From a checkpoint of a small transformer trained on Wikipedia: a variant of Adam for these matrices.
Each number is 500 + 50 x the weight over its row's rms, rounded and kept within 0 to 999. Layers, rows and columns count from 0. Numbers have three digits each. The size before them is the row's rms in percent of the matrix's.

# up: layer 9 MLP up, 768x192, rms 0.0654, rows 426-471, columns 0-95
# down: layer 9 MLP down (transposed), 768x192, rms 0.0654, rows 426-471, columns 0-95
# gate: layer 9 MLP gate, 768x192, rms 0.0748, rows 427-472, columns 0-95
up426 102:485546444459497491445423527478455467513478414431490525607485556461550543498479442520568563554521494443566523511505515514455432603507411514502416444416539426446509506502449484448480627554596500460571423481586498450545570430534525445456509509539511475412566589510474441437566501514566448504
down426 104:520527502493513580531512450556470510412506489523536599476552525510468468608513496454465457537508492395548519568444548500382504542440387479484436479485531533485513497505523469570491471358421485594400484487573416466487498437535480545469562524491417429530535530557410478503488614520585420428
gate427 104:534538444577451314480449566431467549545573565527502529513527585502500458481531513580425508522511457538548558432581484519410498557378470537499531511551513614516487483520458496614566480491505553464543497537472433524500514438468538476495509578388529427482397542542571493438369411493512432514
up427 093:489520528509438505572458520548609491427537575498504473521497604457492540564493505535508477464512531550429463442436504513459494508459410429502475531504546464433509502498521526535535511389475509520554467600497538588457367449468492513462521370563619484456533450495573482423544484437413517535
down427 097:526496496547556569516539426410431485534409621483533526529475462441482526504457485501516634537522559496470419491521513537511486425428391445478502535539438537543423412544528522598464492528453594542524457482479499512406540465522539476542462537525632504482525489510502555599542527544449530546
gate428 097:481540559517485499474463413473453525567430477453417464460552455414495473440464480457497446507437543402539435587567608491526564460496578439521556457561444543566552559566465491507547536517465444520498484461462514503432583486462477527474459543542554502546385589479522503561459465545500447491
up428 100:492524473573546432524554484542526455458454446497472461464534557502454485481534570444601545579490553523505476497624460482504599562522571477488498577486484398484540442542576433451541538475471529410446510623461477450522515528503470471492406499549506533478469522488481472554504498485431514452
down428 102:407565505488463484497546509492469581494524454518504461572519468440518529502531531421493519538524501421412436454462539523578613455556501512518526567571534505487548463463378505620450531505449474537505457504512450381459415404510511515489556461479559525591446499465469480449478502454511507499
gate429 111:442526428430493490429472572541537491560561486548530572483490618518556458377545479519512437505484490500517512458432555523531540483520488539534485524517500513419596511570562517514615465538484532560508536537532526532481633478490502520543537627472556453495503466611569443539485521522487594506
up429 104:476514480553548494417514503531436450539528509548557453531453408536490593461414505540533477472424552483432461402513457520499426542572538495500476489447473468544489496568462505516460494506531516472508492524540524412411451528500471526493413469399409436592453452558478435428488456520559503431
down429 102:534517515544531455496499454462557464523436479535482577410443513462510550480582433615484541525488532455533582535507500479482385567527508507496528432406527498578482481478395463456403495577515468420462515506538489474524451449539489511571478531486500434463501548465438499528517569640435442449
gate430 100:465490527481503468566423487426554562401463510568470569523475557530517515485507479497482414573456532543423428497496512465538542533525501420515512523414483470557524545513429476473456538464489525525508487443511604581448444525550498566510411527438569614477597547531531426452417592522510370475
up430 102:582479393364449616507416459417537475587554456564474564550513534481506530495597498497581491483490566517506442522555431579558484553521501507570548518486543508543468469507339493545518523472531485451499478475508518487518471521519406471599434569520450477470539446476477541507504467479495462559
down430 103:493484499441475536462451415509544506523443554529474506624456467489500476541479514566508531501460485525449523574470494509422546515473374421549541517510480433430510487544494445461408546535579465481638461523454380476554522501509533446575438467494460568481536493502532526486534459494442480533
gate431 097:362593493534467531471516531487526526551493456452522525423512542438468406533610488403544501591586484561566521517599468465443516545525584508469481495484528435561506534503578404430518476533499565392471528391482448486477530536486545487514538522459488423576590554494603452559444594507501489489
up431 108:573466459488497531624447475463518519424546460553486561538544492435472534471466512456486604477392461491554504530461450548556502531499530502441481519593483526371413571498551563549504503427492435528479462490486571481459528436434498564400538436623448467520583449524541441489477494478606410447
down431 104:441544493558527459537454551514462475502485551437508538421507454539630493578536480489431542548475460618485455460462515621571438495458498526528520541517445534519543498558486518505604450585469576483408501460520372493501496519520576521510435585558519509511488478485523494515470543518616470384
gate432 101:495496410474525453537549400417524538634470528431501430526595526451464506493487556540562532495571496486482415410571523569456465525592488455436509501417518543445461427452469571487498556596520537477475459537400535515491489529531528514555474536414567546532539538535534617441499546466464516550
up432 109:552499509568485404474612421572485453489484532462528585583522473431440485605531500541467568555485556466433446562510505533451400482508485510490504495474547431501499494478517487505474525555543498444491470486532556426474447497503515416394567473526473501452515486479538486539471493463568524550
down432 105:483449463565511396467513500505541409448552478554464482521472493521448533550508483432402572525519517465432418358543580516552410418489395422536484545448534391532505524515480458427540457571505547461443470440457520408461502490447626518505608507608538491470469523483471460470496538549569403526
gate433 096:433430483513440527495525533564483459514469563506517628452575444436421486592520533531499554544581501524472532490454501545590424442521478432535455455469503532432550514609493511483491475458552519445478561568496482538521397478474485503417514487552474548596350431522507471652546454557416475606
up433 099:575446541499579560531439551448573500541474535608480538542521517451434485522419530599481543608480514474447476460476526445583442444544546433480489517445480456449395582496509486522529420446556502494498499558493532495523492452523508572548532494512466481511481576522484487572589410527405469515
down433 099:500453500491463436437537428456493533449418459570520498474476443507586453482481497521465571475445519535512437543551584435483564506445490531497419418522517502474462411426430446563520438443468466592530504574546482502540549496454560516474562610566400441437521558551507521594513474454527556507
gate434 098:488451488501525469465414510519442519468511557541544653549529534478512452511610474547537557542571471497555497458509563503424561457514409437526465459505575561411484552553456494551523501476547520532559522494492453534471504444535493526449539374489561545606404583546536464471527540488625520505
up434 103:435486499427531577615522482413559533480346483441511539557475512494491504482475483490532426416503529542528492516508470537537644514509455371479536513498490516509607489527592424460580561474442517460589526408491473499508507422548519425492489482518528491530537523513512572556408549464536516535
down434 103:453515518575532587518547533501470472485480527379481431420467473529518554573527508551535479533463442422560580443358517447549623383470348510485515496501505569411566524551483473484503517505419612538490503595525442536545484444500535451491482524509542538446451555515528497522513533422406482529
gate435 090:499445463534456529527611412462508518522536487493493484454459471588454453495498468394465520446531545478385411419487554538526524487609496551499479521544549501488547536625580518514538532470510538420572514525487558481479561408570443550476450525432394459498487479509524487495542596497410567491
up435 097:618460476442450433575484438463463513434445555480526467515543550518531503490482567528449501487548466510378512490631447445462414561522429606478533523437533466504528578519432489502571508499485511488489494604406550524454491482527550554443429464522501515553539486462471477500527446489405491457
down435 099:486479569547558456504515417485488461580479439614504588545446498547482453507577571540499471436502476455505512463497497469515528473499514402530497474460454504535522598511473458489494469591462561522519412578580384538496556564497475452430593592427549482487451527485518556571464495488571508550
gate436 100:416494472493470458560515502488532539449438546549522582520511540485537408416444514559455481547554425558560583521578527537532538636478493521469575567517574474380555426468483414519553462539573551471473425498489577527513496522478494571434499580475479415550634520562603540506398440526518458549
up436 103:589477508562443518531435572497521473574615458492443545466561484518569504547515558491518356491478481410542493452609464486509496530507577560504544488537527502513547609558575441553515508494581605612422552522562555459483525505479470582522433472514425386489549531495518468469396507483514482522
down436 102:492544382452441541463524499621490515460529448535515532419586536483486474526533467520544482427400554484531569439620506496446563619516541570425583478549506440583516460466469453529511479587526516473455485473499611487463532537547476544534487453500448426553467441518586444596500498508451532441
gate437 116:519463441516502469578478538472508509485517499488489557625522501522434494448456485554582410598576484553568499433447575531567483523553461486512528457482503494478521488558597499544482522530542557496465513470463567533442455514500505523443413521438555522488486555565512473402530504532444553558
up437 108:516584547580591487488516569501551498451417498583503574549520461498501563592513484465458460495519365541518544565524463521516510460584515504475529462483403537507477538513448508482489533465572598543524500409601542627520458544480453467522518571588455536585482484523429440427471498517496481543
down437 105:570558455545517504499484531509507506516489465513500529478500457532525545473488498510418477490534418392486491549442515568466503529603583457542522419500403574459555502507471535525470525485486503518538526561584574529584491446469480517523490527554536423638491490464566466526460514521469488543
gate438 111:460442494554489381425601413599413486500555522441508472571519506544567509575538491478440538552516495511448442530502500538534446452441584476491487443569430515426476435532464529549528502470537458504487537480560445483556571550518534513374532504552498460542444442456559395439625522527514500537
up438 105:582477446433438443418373508429515419468457545537500438480530485561444517437520515509400555520460480512488412461335461531487482537462528573375542471438503484479526503596476513497550580454526480353510481516546527501440461391469516524519458559536578462519534455584474480474562481581510505511
down438 108:468546388483532540534523421483507484447473406594557443581569548496439447447444485528448632513493571613500440511505441540510536427476593454465482546485568480466517494540587564498453474361478535500500559458551498532483542478474531438496507465488527523490444572466499505500521544508464580437
gate439 131:549511510545490452482628470513543544458552482556462477587558526547425474521423438468482482638455486517510496455562551515469480450511526523470528512485546476561494450497536509548557543507582473579413423432420549543472530506528517497562491606474472502592531526564524545454558478530485499552
up439 119:402381559481476401448507545550530499549503515403516486437479509482542476488449496463462546517523492511480493540457505478540453453502414491623550494485560506404414492585531543449454464464434495466460504521497553477530423462530521421488507477502432535468502440475493450600420443444472491437
down439 121:587417616479568411480515468390565504488407542449496463510488480455481541440444545474590535484492539581531525563439510520548522345413467474442460489420512529448466524566469460404538480532420504477546507500506530600549510553499544427507478500521398447439514513553510480479440480475496451534
gate440 095:443463538520477394498520471485367516501478530496471507521571508509563611420496470532400435518535561501450436515626535533444537504453454482430560475447463514578472559512487438477610542563497498428459471534598497446464645544503452484560488538524562539512507470528549470470444494467515567525
up440 098:420431411468496603487554527520596503443475529462485592448495505457457515474510478455598528474535502555543504508529553478532412517571611441537518512496529491442472511548681454487440479485379461527474583508455503482464546478505473499532474508539501477493557479538582576475502461489461553471
down440 103:534524543573528468468403485422387494430415498515518511440531462466547450551523539510577565444502503478500514527499553524626464512479508471460488510419492517531467408458557501557465534530495476432403463452466525477473560605519541511544522571491480519540511556519607485501496473465463497600
gate441 088:451571389491472433540506444504565540567517495486489473477481505550481437464556470497493528506474467532447472453550430498536562503492515449450469533532451487581591522459516520463615458569420430447521452479472496522586513513514449419515478472495560464499443541518474546460583505557410522547
up441 075:490566510462463580498490591535546446513473444590564544477544439526524493492469603503489531452478518601444536439510532518551461447525504460507476499517520597603548556519514517532565509535494441408438480563498520538457485624500468476551541500530482510540481513560557443495489518596446511503
down441 077:489478479469482407531436569459533516522475559568521505451459490447490451487443492452503496508503492517459483608571592535513498521487506507429488441572482551426509523533494545503572500570550429477446507495513603557535452508442403498456430583461562490501470449507514591588556481495419496452
gate442 091:518552470508457561449540494378464500559423667517496427515515469427418528498541515525481506563433475490407499452542545564494385575485409440568559506408470456475555444509488587510479434484552554489468523458511510479448495489577548518516471524562458496401517460494557471451407519539461454476
up442 088:518535400478485555500396466496547439471486510414547468539485459504528454520519512498530527521557483529472420445541537486465473417458566518443455539554429508424478543440487492529468527406559543468393486510532639520632443481402503547478436409517477478440505478512455458615543585554476572492
down442 088:559585505524508422536511535533511562436467469505492565531515464461519544489556434543440488507487491432435482541532484565585369584497501471614566529475531528554426446568372515546454535525418598498479440498508402379454462488511569480472497468539514484510509479494531625448422506390470460490
gate443 095:501518501488541551572508592474473476541490488505474516586586543445496570516419532400536535521471496424576514541568539504549563473493455569557484470481523412491692550456413452495594458545502358511492465512488502541573479497506556451518413504523497468525598497495460556484484402557412519565
up443 102:568475513554383497509525446439500460451558471536527545572526475489562595446426566486607514478473517473554468456552458484473492563502449489473473435490507511577434491434561545580502561485584558484463474498493458482508518478481452458465458549472383441499511467489539440501397612506572434533
down443 100:435472531479490463528543521365564489478450450445443524419475542489520641377525539495451430471472519503504476497448513606450506449495575513525523494374461468628575437538468590553536536589547468467515453471483551517503581510495517506528544485570410462564518473487470400489501490513464470484
gate444 091:439482500510494474419490506484453537443465476490561537539677485302407481512445559554507524462479593428492455484485488549510503519517455574447567397470539525497519519541475450554448545486509514456467530532464542454421505499449519523419481497451557559472447545575482506535511495616559477540
up444 082:545493524517523518471525458518516598413521506497514526484422558455447481512513642498497488474425559508569532463520516578456502608545521471519516530543529534606499541508502543604539370469515539476492434578490469559459541697554471499518462471492511404475483378441539420564456491600568530507
down444 067:479489461534476493460450540501457453449577436455577518548580476424484430452447634613487462522535467507521510554507430504459493494508531493536462379561460525593458509468450408559505485428526514516485508553534444536446433493546455528483498423504507529498548445476503547582436483410499498455
gate445 084:433479419490557400578584558477513543512429473546524550600491482476510566491453450538513576472503518493500471495521457506573530563470407549532522517411450506527484468474536515499467547505565527557512486467508509585544439571538493515491609533470458526522479433432409530530467439495462478543
up445 093:600473569492511531472434548547503501614530470485457496479473360474527477506587481552414464532501457449454559528418532508544480479458480436497539541457523560471488485459478506557542475508536495576573457513502487458462470495531510501506588450466446462484568521520531502396569503529464466557
down445 094:515552576461583492537624566492513442491489527493607480431469402440411500499553473465516578529446568470572526512478500454518505531535494603524547528554452529573527451482454495503436468397519476489412532522532456582456443529538567476517480517450574462545415554499467538495516504531561591515
gate446 095:544431434510484503464608583494526477467490454481471602487512473510460501453510494518473493532406518449439432528478484490473464495598437454488555522418483489443492492501605492492500514566435526424572471537524524447478630413443475578513558567509441510536467536526467514450440494547434407539
up446 093:456504496505490568376463437491507426426601485400473541453565412456483542501390524583420392548514460545521503459544499529493481411550532556471492519478437504620488452527535478491447510581573539446574509568491544518511468483486411590487437510479506512544418531500464475401523638514515526503
down446 093:468531523460549540564502585457544528420439444597495480503498487483443482523487485485556496589517569518603469580478649626530586528425578565545443520410549525594422466426502563433463514513550502481490482487464426510493443589502487435517544573563532440581418478513468555509439526494526504460
gate447 074:553513497572549585481578441588585531549581503538531436489596490468592581527563577449450472485471482541525451429518485530464551426552549494448496566434432498547498605431521577506494352584475515537575518480572421463479455596499600546505523510483457430513478412518448403579534568552455520462
up447 084:416462480529455474521468468397416463493438535518413486515452457540457398395506389478531563539472525526502565529459547529510568508433418435511436513560475483538483464544495516529544614341567457469398548482526487441570554403510403505497519591436521591469503549460468581472538425392436529490
down447 073:553575512509516552474453540577420562463496503506564476490469532492477586503548573517498463519371555448464505399561560543500496487504526469498543473485521503512473506478457612483526400673530434551506547465430520566493540569469521513499564470515458485554532358508508468562470484470551510509
gate448 105:483492524471475459571462397472449545510520534555478497400600445433465546611458537622578461481438532504379504427549492562523478516549495507495521556402491418491522425516559514481515463526542544537406505543437527474528464521437466561506452484494428428436434530522447485537519438533438442512
up448 101:456442540527543549508539493438541512442559497455518429489494545465597541466476501518516459480463465488532609528589468477552521427494530413500499504484548519600580551499535492511537531527435500522570514455482508519474527501591521453458492513465589515425532527527533538534544439457551495392
down448 102:578473453547488470529430524469480479508511520607497530492624513445487553521446499545480529499498522538443453502555467522481418522554465469449491492453639418539527436573513500551523463545558581493494479469571550457425510546575430436495510425424465535451442480516588509555522502474460503516
gate449 101:530470468510494501602375425546456517572517491531498587544520451461561473518556544461527455523404534529533442572602541495448481575381593460455459516518489543443583443529525536523492433507496503527418376431510446460441576553521460509480538472624528420544532543540473457494487446489503478513
up449 104:482482486593521520464452467538443508492501513402465461394510500559660428456479487511437610472589514484502527508522500456459480489514496491595493495528482412501479444493555418528380489555451544517545439374472483555496569525544550520473485532467573565507494496500435528508582537531567513419
down449 105:471457500432549594568412471632469534431499510463504533573483482600496435527394461462511498485546440491533460493456641504481404532449494610535490481520501533453437492523526488561450581416494576524466501544573350496528477554499481475492494477536524538455609424556413463526554575452461560562
gate450 094:456461560434490478468495493490508479499604560538486564478476633501616526510387486507543575447498441517577482485504461489521519363533472518448464509546545567456564532559517499563463459453497502527512466425435464575448563505517595514490534488442538537518522523514478406415618445492424578489
up450 097:427463517531469449481536513503529420440510498463460402356453497525492512602447524488502570507505500571538560533433554558498561429548481510486548479554457481459525559591539434469509473380476511438482474477445472492538540496527450476450473514500518460473427523492603457537508486440466583453
down450 094:515443481517499341506505541481547471482549529395483572483545509542489561512457461471480610566488513517594447500466548505442547425461538499422571470455412578525414508497562456435544464534407450514500547508429494508511469445488530455442525504620538566558501544504476486516526544519517456436
gate451 099:444539586539512496567567516437482567523452524514530557489592502465530398505547470487564445485470458503586523489563604442439480505525520539456583523475573478438627579535567504530558511454403570519506448344457596496520562469506561506509461596556505552464575520510502448438478580481389540518
up451 097:394501540497513526495552454447454479454515546497518556404529498545519497440538493506538522470513527509584457598591550475449493409646539560502490473460517505391442513538550440534570554404517548408440548504406458378521582496506500522541508491475614511480555483472582509490638501484505553557
down451 104:473436496538526477466541504508480470496483452529493501526423569478444550631472455464611559416483456519515425457395473495469534543523488495529489436529443514498491447467528457592485585596584470560443505591546435404464507556540484475499599449507446497411496446510650466476538458509537537437
gate452 100:593377481582478555438477556590559486500586505480488431507471472568395488553461506438425437510418505525527463542478499458458422435510465458554523514511446520392484350470463448535445549522399483481526560516480528450482429431477478507524527475452487499604372507495505475538478515492532547478
up452 106:520531432546471448544544507537511502549543489507518462533511529532407472545564512505508461543483543566526485442468595512486472545458486597450500402522483485476571451385508467512516553485450408617406541514539525427512432511499535459556524461464425624602474533489552506517521556547419576517
down452 097:536524524570452560583406525419561515496441495421586564520533520472520449519510490405609497550493557488521486501568521493518475502480467499448507511377545483503597491512463497439510477424446512522520526532459571540525584520545510515425516567520485490506456533538677488604498533518529530518
gate453 114:569495457481521440507440582424503650407507509462472507613495529556434497471499532545594385469509463524512499515520539548473488443524575486524490521455461526519534469424596578467523507468552526520470489527471582603538461493507481526462453490496444491489466507519411474477421434518435453564
up453 115:530471527448458590416469394530561369573445464523525417426417545442545627514539531376388553466582533401498425540423533469495523466484476494472546508538520552426497506525421384488478487514469523458493480518489486392417512528529503465562518511521540523510479520466581549520552506488514462463
down453 101:399504528470477477498432529404475439482537643472497550447446578523479502525473490540445558539487374614450509540488465484425551429471444468543522526563493459545491537562528486487410504479511494536573496531482410461434541557490557544512523483428521612395464498457560543522554570530624456409
gate454 095:495498484439499545521497469543466570551478545408470499530489581518495520492423428468517472588416496500432510597550484557463452477565479380543491497501584461476503446511533573594451470480500531443458468427435464508475497507499635486415527544558498475571517509543478542408638459514521492578
up454 095:480479518543515523473391457506401494522489605515546618480462451471554512501510524469554473489511507491507572530463475506538438546512474520406524499449545513493534479489476470491506513437568536592423455506466468531480490492455515512501544426538436523510475476479396528388555438510521414553
down454 090:502397504514541425542507539490517442545534498526504462417464461608571431470523454381496490529509487559532500584523501518452566437471509531535489474507513456472504451500498456512587541490498466445493530462489654520567511522456551450481528502504524513579478517503414505572465523519452462436
gate455 102:557477469578500619412509503514442469528481558450505489445512565473394408591463508460580576538474553528464506426588502488547543574551552508454528486600519515485431520532493550496526479470585496456417563423433494468533524489481566503499407582492443476475596516566560517535544436476478519593
up455 103:490434558511520389510586440455478540502500472483472500574422510499460513397531482465455552477511570453445445559482509492449459525522538490445545498373494611568476551385455537515493579463493468448560442481593533546521633524479430425497573508503464576553506479502466559487536546439535498538
down455 102:562503395510475500475564500457500499527462473524531515504425506527511515534472520387548490519415534505563431634600536548540510580487517515568508468586526477455410515463513485481539442455523568518453515512475592444507594588529459528470576562506532457522538410492483561427483523439572424514
gate456 100:485485460536509501480548481505490527523521430512495369515493477440522501433475526567440506465436603431539472465503523385527480431495530582537505497553581421548471425494513426564514434472490448466588516436452597478520556452529545503510455515452388577470546547499439519577501484528621546461
up456 108:526470447475457546496453468403470488477501453569487502542484466518482496496513462470419488492368499457402541394460436397473471565486523489576511475500479517465529551433475542454504450465454464572474409426509506477533421505528508525521519542417530513470593581536452535573489481504530514386
down456 108:498399441485472485471500451440486507540482556421497576404570531522459474535535491378496489525513448544510514474581444561480428516554493447495525493395489558506517588515407624427448483429516526596481469510459466513502436499498486474499518519514588529553480416453579509610467503511504468530
gate457 100:516553514613561446438514385498468504442482522534526395485523580467512454529480445471418450492510513464512524446641474458560573613443476444593457472564452458527496530472466527537608470503481583598562499555526456545534570531572540525491404547470528452586479504495503550533526504486496548500
up457 103:523539368475484380448481437499475444483571518454579575535510557474380493488454466436479520429534479541504566551527472516428515565515437475441490508431505531426548504470449526469528487500530534539521514494525508552435577387506522470472461466546548508566578406535533579526429472489553522530
down457 103:491570456518523462487401458470465561485452523443515527563447428470545486500510502517478467463510506535557512441453516627492474492476574518467482509539477492538522571431521484426474508400588576547624477466467475416494457534522532543506447491539458441523528482449563521409476497516503518517
gate458 096:474542433520490497570440563477493487437448486506531580450526619501402542458528566541440521576510485510496406393527554473584431450481461504440559532484529519477474551454571455481535547553582583539460471569571500494445512496459561544473434517420553530527548508545495500501510418437549489515
up458 095:386485519557440500635470596480402498482476425514468569409495513541485571463608553477515476465411446594526456488504482468475517574451412481524501510433577486561625504428465451470441495532503477489482549498630500542509446470398531476515479442452549521541504556474421484487561448486521455509
down458 093:502460504508454559498347511514511446502432548493443497454479504502496525521452488568499504524474477497576529535547482445398535562467458528488532421506518506517449514482448488427494485419507486486526481611557419507536474528497426537537460408503512622563415539393483470434431435456528463522
gate459 087:526482549473510542496511438465618485613489451508570425476485422481487456596487554572446558561532485522515469536538469492519513580464507420418481575490498417563473467457453528570616487449540522552522543585483455504471495470489534465526573495379422502431481437470501493495449531512401491532
up459 101:540521493563561501570399533549477486476591622502515518440559427549516508509473460558470471445481459520527561582612509547475493579516513520464479535533456512583571471569502499497475526597496397610582520547538515541528612437512478552572424559625393508449510490558465419458497529511480428473
down459 100:473537510561502493539465595513529532535523509430525448610526516524370536437529511525510506554511523519456416499477471577488510541552475445546495479458501645512571481474512541537551440594528470479560464536459415543529532514533534500488558463424525579439516467488541468472537418426471536417
gate460 095:492527524582538443474549450545478496458499455513506601566566343552529513496471560504480489483544417522535502550484593485501500540473597481449476448513430551458522490482484474459607482513504512403448493585512490526504568532487485545620502409511469486511506509471585429542506554529585491457
up460 097:538471491413553564547558499497476549540479478589498561513465549458463427514467514372515570586434541474522465447530541551520571537496578595438514564481537470429541603519598572458563423456460410600515493471454458547517528522468530533474448421505404519594454530514444531507531394525467386568
down460 098:503431595560447521454539557476432480453446512532452569534496503504509483536523508581526476505468545535485500544587558458477539610463541516370492443536542549525422541404442553508608489578454527494526486513465578545557518543525451559488480566526619518510461537513562501544383485485541495490
gate461 090:494471448468537408629494496438537582440564470588492622468544554487482506409518457468517449451473397579521513493508478514433475525590539483465474528420518526439445537440508549490494480459498521504606481401522543575515458485507466508436510535447505549596519519509460479450443515511446510514
up461 091:510510479499441507558449502556522436496555447529500448471425440485424503476489544481526482504527598484490460477516516502460524415486513599425514541460470527583505474498568393570453473491421495491467477407600540428453597522479485567549431577512531490548453568494562605502488530504506552494
down461 092:547504491434532513451453563470592514590503488380485489494429513494538491504461415465492511514554436435522473489501442576433469468561442543485470460484520463518552445404488417463540551495459474547504470538570451478509476480458563519510499384482572541489421537470505558517470589544488389504
gate462 099:497493585544518509473533535429578559564508570444464452502509560526438490505453549499467536508503480572503460542557513495508459552396515404543464504510544490567574447515449491543474523474494535612490444527451508562523539452510521522513549522518446482474432518494497449504630536518536547622
up462 100:523440525596484501618563446448498510577418503476504556476455528510428459442532513425511543502477515468416465492491471520556397409409479464399467521539522572511380548525539494505519477483566427570459406499485401508429479504490448480431441505550408537432586527507470470505496408507434479590
down462 102:516487491544512501690510543448447538442449522460585422490493551506515522493485494399506536581470443498360527420400457524456485440488475557512489492560473474553567529497552528403450522627535478505479512543524440563476446442468531522512548383550463487468507442519497541532519485426564433448
gate463 093:468521488484573364560502500456419501543535492460507506465491512473547546411468485520564569528473541547504440538517621533473502533583510493489527578447576498536516556460495545554477453500608406499474429492506548519458468480542574533568500438404525483446509480504485455548515445460501450524
up463 097:522461522521487474438494513494529509407619512456438513506497559484372546438554475516543477520592527509320503393506578505456488433547463537511487497433459431579529520466566487360508464504480495415531550527519511539569543477531453370504403487490583446554543440507448506501561511445502589554
down463 099:529474520579443565464477569434545506499519572541475426542483485398554551547565526507515523468603505527581560464497459331544569495464435538476504542539472624433562502574475508487573493582430494440559535538519439485476461513576519455388496531503570431450547531437503424527435466481486588573
gate464 094:489593393493473485467438466505545465576437520509426563473551400523463475497499493487453502487586491457466519431464483518417536467531474512460510462443467494513506495433495446588436453596563526509532548511478541570612526487495425534479504541489471410418463421470441552421448518506496464470
up464 104:505568474472548471486569527516497467573435511532478414444474487516483544482506546372537527482506525470458510362564565559477518481497493444543464440565596542489447468381502513574533548517531517484539444532501451504446510472465438540505559464473524451525507500535523479519482547511493516488
down464 101:390620515470618512491478418512406524614480457492478535412551458539438566537518485531573465520511455400449461517430527517496491513585538546477497497465460528498476425402541573473491569489521449526574450533547544513475389477527440533574541445520497451480478499569422462517598568510566526521
gate465 116:609456427520546519520480511539491540431607493566488501558499553509449490522556469449561441537431489528473475447488523554475524546445459506530466480517537444586576497478450478455563560519593444597519462484527540546498486489518562570529475446473614529728426471478512438449535469525531494558
up465 103:534397475548564416521506580513530496391593504519498575569503454501443518502486474483569465488473469508482539409515513425461434510542524429459513445534484558492536420454564519537458449492500418478526464543539503598423448493470503535550456506404455414567463552578483597368446523505557421515
down465 096:541536497479556507420497521468452511548564495550491562412544500495486548586632431537474545603525530489580463451487551568395515568591641518485470459415490496522533537559522483551416485402514548601465511471491449463466435476489524564626423541474666429654474513456471482463596465533549538542
gate466 108:493499437481472497531439433492512499486518503562522503442483550560469484404531513411516413440447544576551424505466514544432525573374516397396504491461531405486457554470435456520542544495451504479637511461524473429526550449510495402534532551468576548602528518464525485525514511483428480452
up466 100:445482518580444564486562481443497487521405517485473565462496455555568469402408533357439587627490394545582473522542505559487570498479590521498505544529427488453470555546606510513521490487455534543522531545514568423505560561525442472514459639529518483514553482469506463499514577483499632509
down466 106:524457499590511407473497460528439464483468529427499530456421573566522523519491510550492618494530576552560492487454591566584418454502620500556501493514504535494495518532477469441521505408500494544386527460455539549455462528541547543461500443560512486518548518520433538492502529467601555416
gate467 096:509417621518463523494515563562514502588526507494461400496493484555446552600508509590487461591560452587449431548551574522487520546478516484558477564424497523510585447531513489426529529505484443451415450537461475533572497520501464502535465509527388383405523549439600504520455473490513519523
up467 100:512519566630435555459534505444487465468512563466486407502543486453474554574478512579451394573536535528435472558532465520510541536444519537494459491501503445529525556510411471539559478551537562530484447506510440519523370523531553493498530477527485567499439529515537510665443511482451530524
down467 106:481508590516405543424539511526460532403492473494484465494484473441424423455478483530526497493474610486414453580456607456460494488427555473590488543491560432448563552568501418495468506502509534535506476644506594680506462510485439436478518516437535457423557468482583504455543431461465520470
gate468 105:487648535507517568510497543482461579444413523516469564505503491447510477522510542431649459511520408598567627430553461574528636539520562460530479525459521444546467512498440552500515501528476445514519437439495452598549492645493513436444442461485530388553548562558483525519483507568490454558
up468 100:438472504541536527520517449455489444473510463480465513484504488531609491450453543487480464533439526531510560514470528540475479576543496575486462541535402428605453500464458463536551456480461517527514489525566431403441577594485448526533419464641477515514515464466486480485645493528456509502
down468 095:563463445581491495477464464585616490483584514563445453496536457508532565541461508565446417481455469375531442481469611451507470549372423481544498485382515432496547498463517384415515459503513450530479467422514551487463546549436483558512481576476481529427530456467543459501583548490563462485
gate469 093:498549532461486553427539506499494603499463511486491409535457490496591522565494457385500517452444473460481590510502505494454523546520587470491454488559517499549382515446478488548539497488455355502496461443456452475539518523508581576516601442517501477476546576478496428471603439596502503462
up469 102:549481489576497519477495533521507461586510433499547554518540492518471394489485475517607474471552499525621490468477540470516605475518574529487509544488489496500540617479448534554523429500511524534404518634444464407568547550513447517512483646427549407439347452487537549498398506453455541526
down469 105:520589554477534489522414458578442521502468524579455461462532454496564538533508519585508525556474477431462448504414428506459518501511503489515562474533527567489534449464478591529509530614525542501573463531473423541480464486516461508505448384563541539520578533454551441504548449475563434595
gate470 094:512526527501499505464454397563562523570425538516551566443462452528559426455482455412505497465516430558568583552486531507459490470430547434472471550503437533460546476533449498528535464581420522448497499482515482543572539484485443543489506525472644448533549509455505519557443537497614534498
up470 097:596432409478443484453479451492517497538672410449461565632476565455425544496539488591509541465414530564422504517519508588513404478554369525534490482493468516509531444598510495474541469473576584605532496567573564562504509483492441459509473426478464469490477457514576485419446375465507524521
down470 093:472553513502374500484523476405497491571467528478536490498507536471545487561454551414502533599438479524516580558588372524469555412530574491508485566571497464589478489471436495551490589615408435584478463508455512386576573417479539496541517520476546575545559541483475507558474472531450409462
gate471 094:489475508541484498529549444424440471404528536526479497502565568490484405517535503469624459516578501562578487439502543483470514577452516547454478536549584380530443486544447493490511521528487558457495438491418536528527529478492521486453463475350492524509513478481541524508541634430419511499
up471 098:458577586517548476461552508455447486480389466465413523481501474461540542413528479471446576503504427419462484542599451509509436541555564473518470512484481521519458630483513511586465564486473558528618509447493452527489399498555581515437536464557500490492552482535486527477508510511634471544
down471 100:481536498444499491465574518548456517464495398473453543560468456551513581498483540573540472580558398421485482521520574555494453528472523489439459450548438501460427472438503486554486485606468462531555530456506389477509457482498549568554524436515439466471485513515503538444519448459444416571
gate472 099:454513428515511433556443568410491570506448535508520511610505449510509438414479505508523436476569470611588460466439554425461517537478412559502535454570555485434535507539444551609508540471434498463554518472482617530440529461522469497464438538356576538605531578532508495497489513521552474481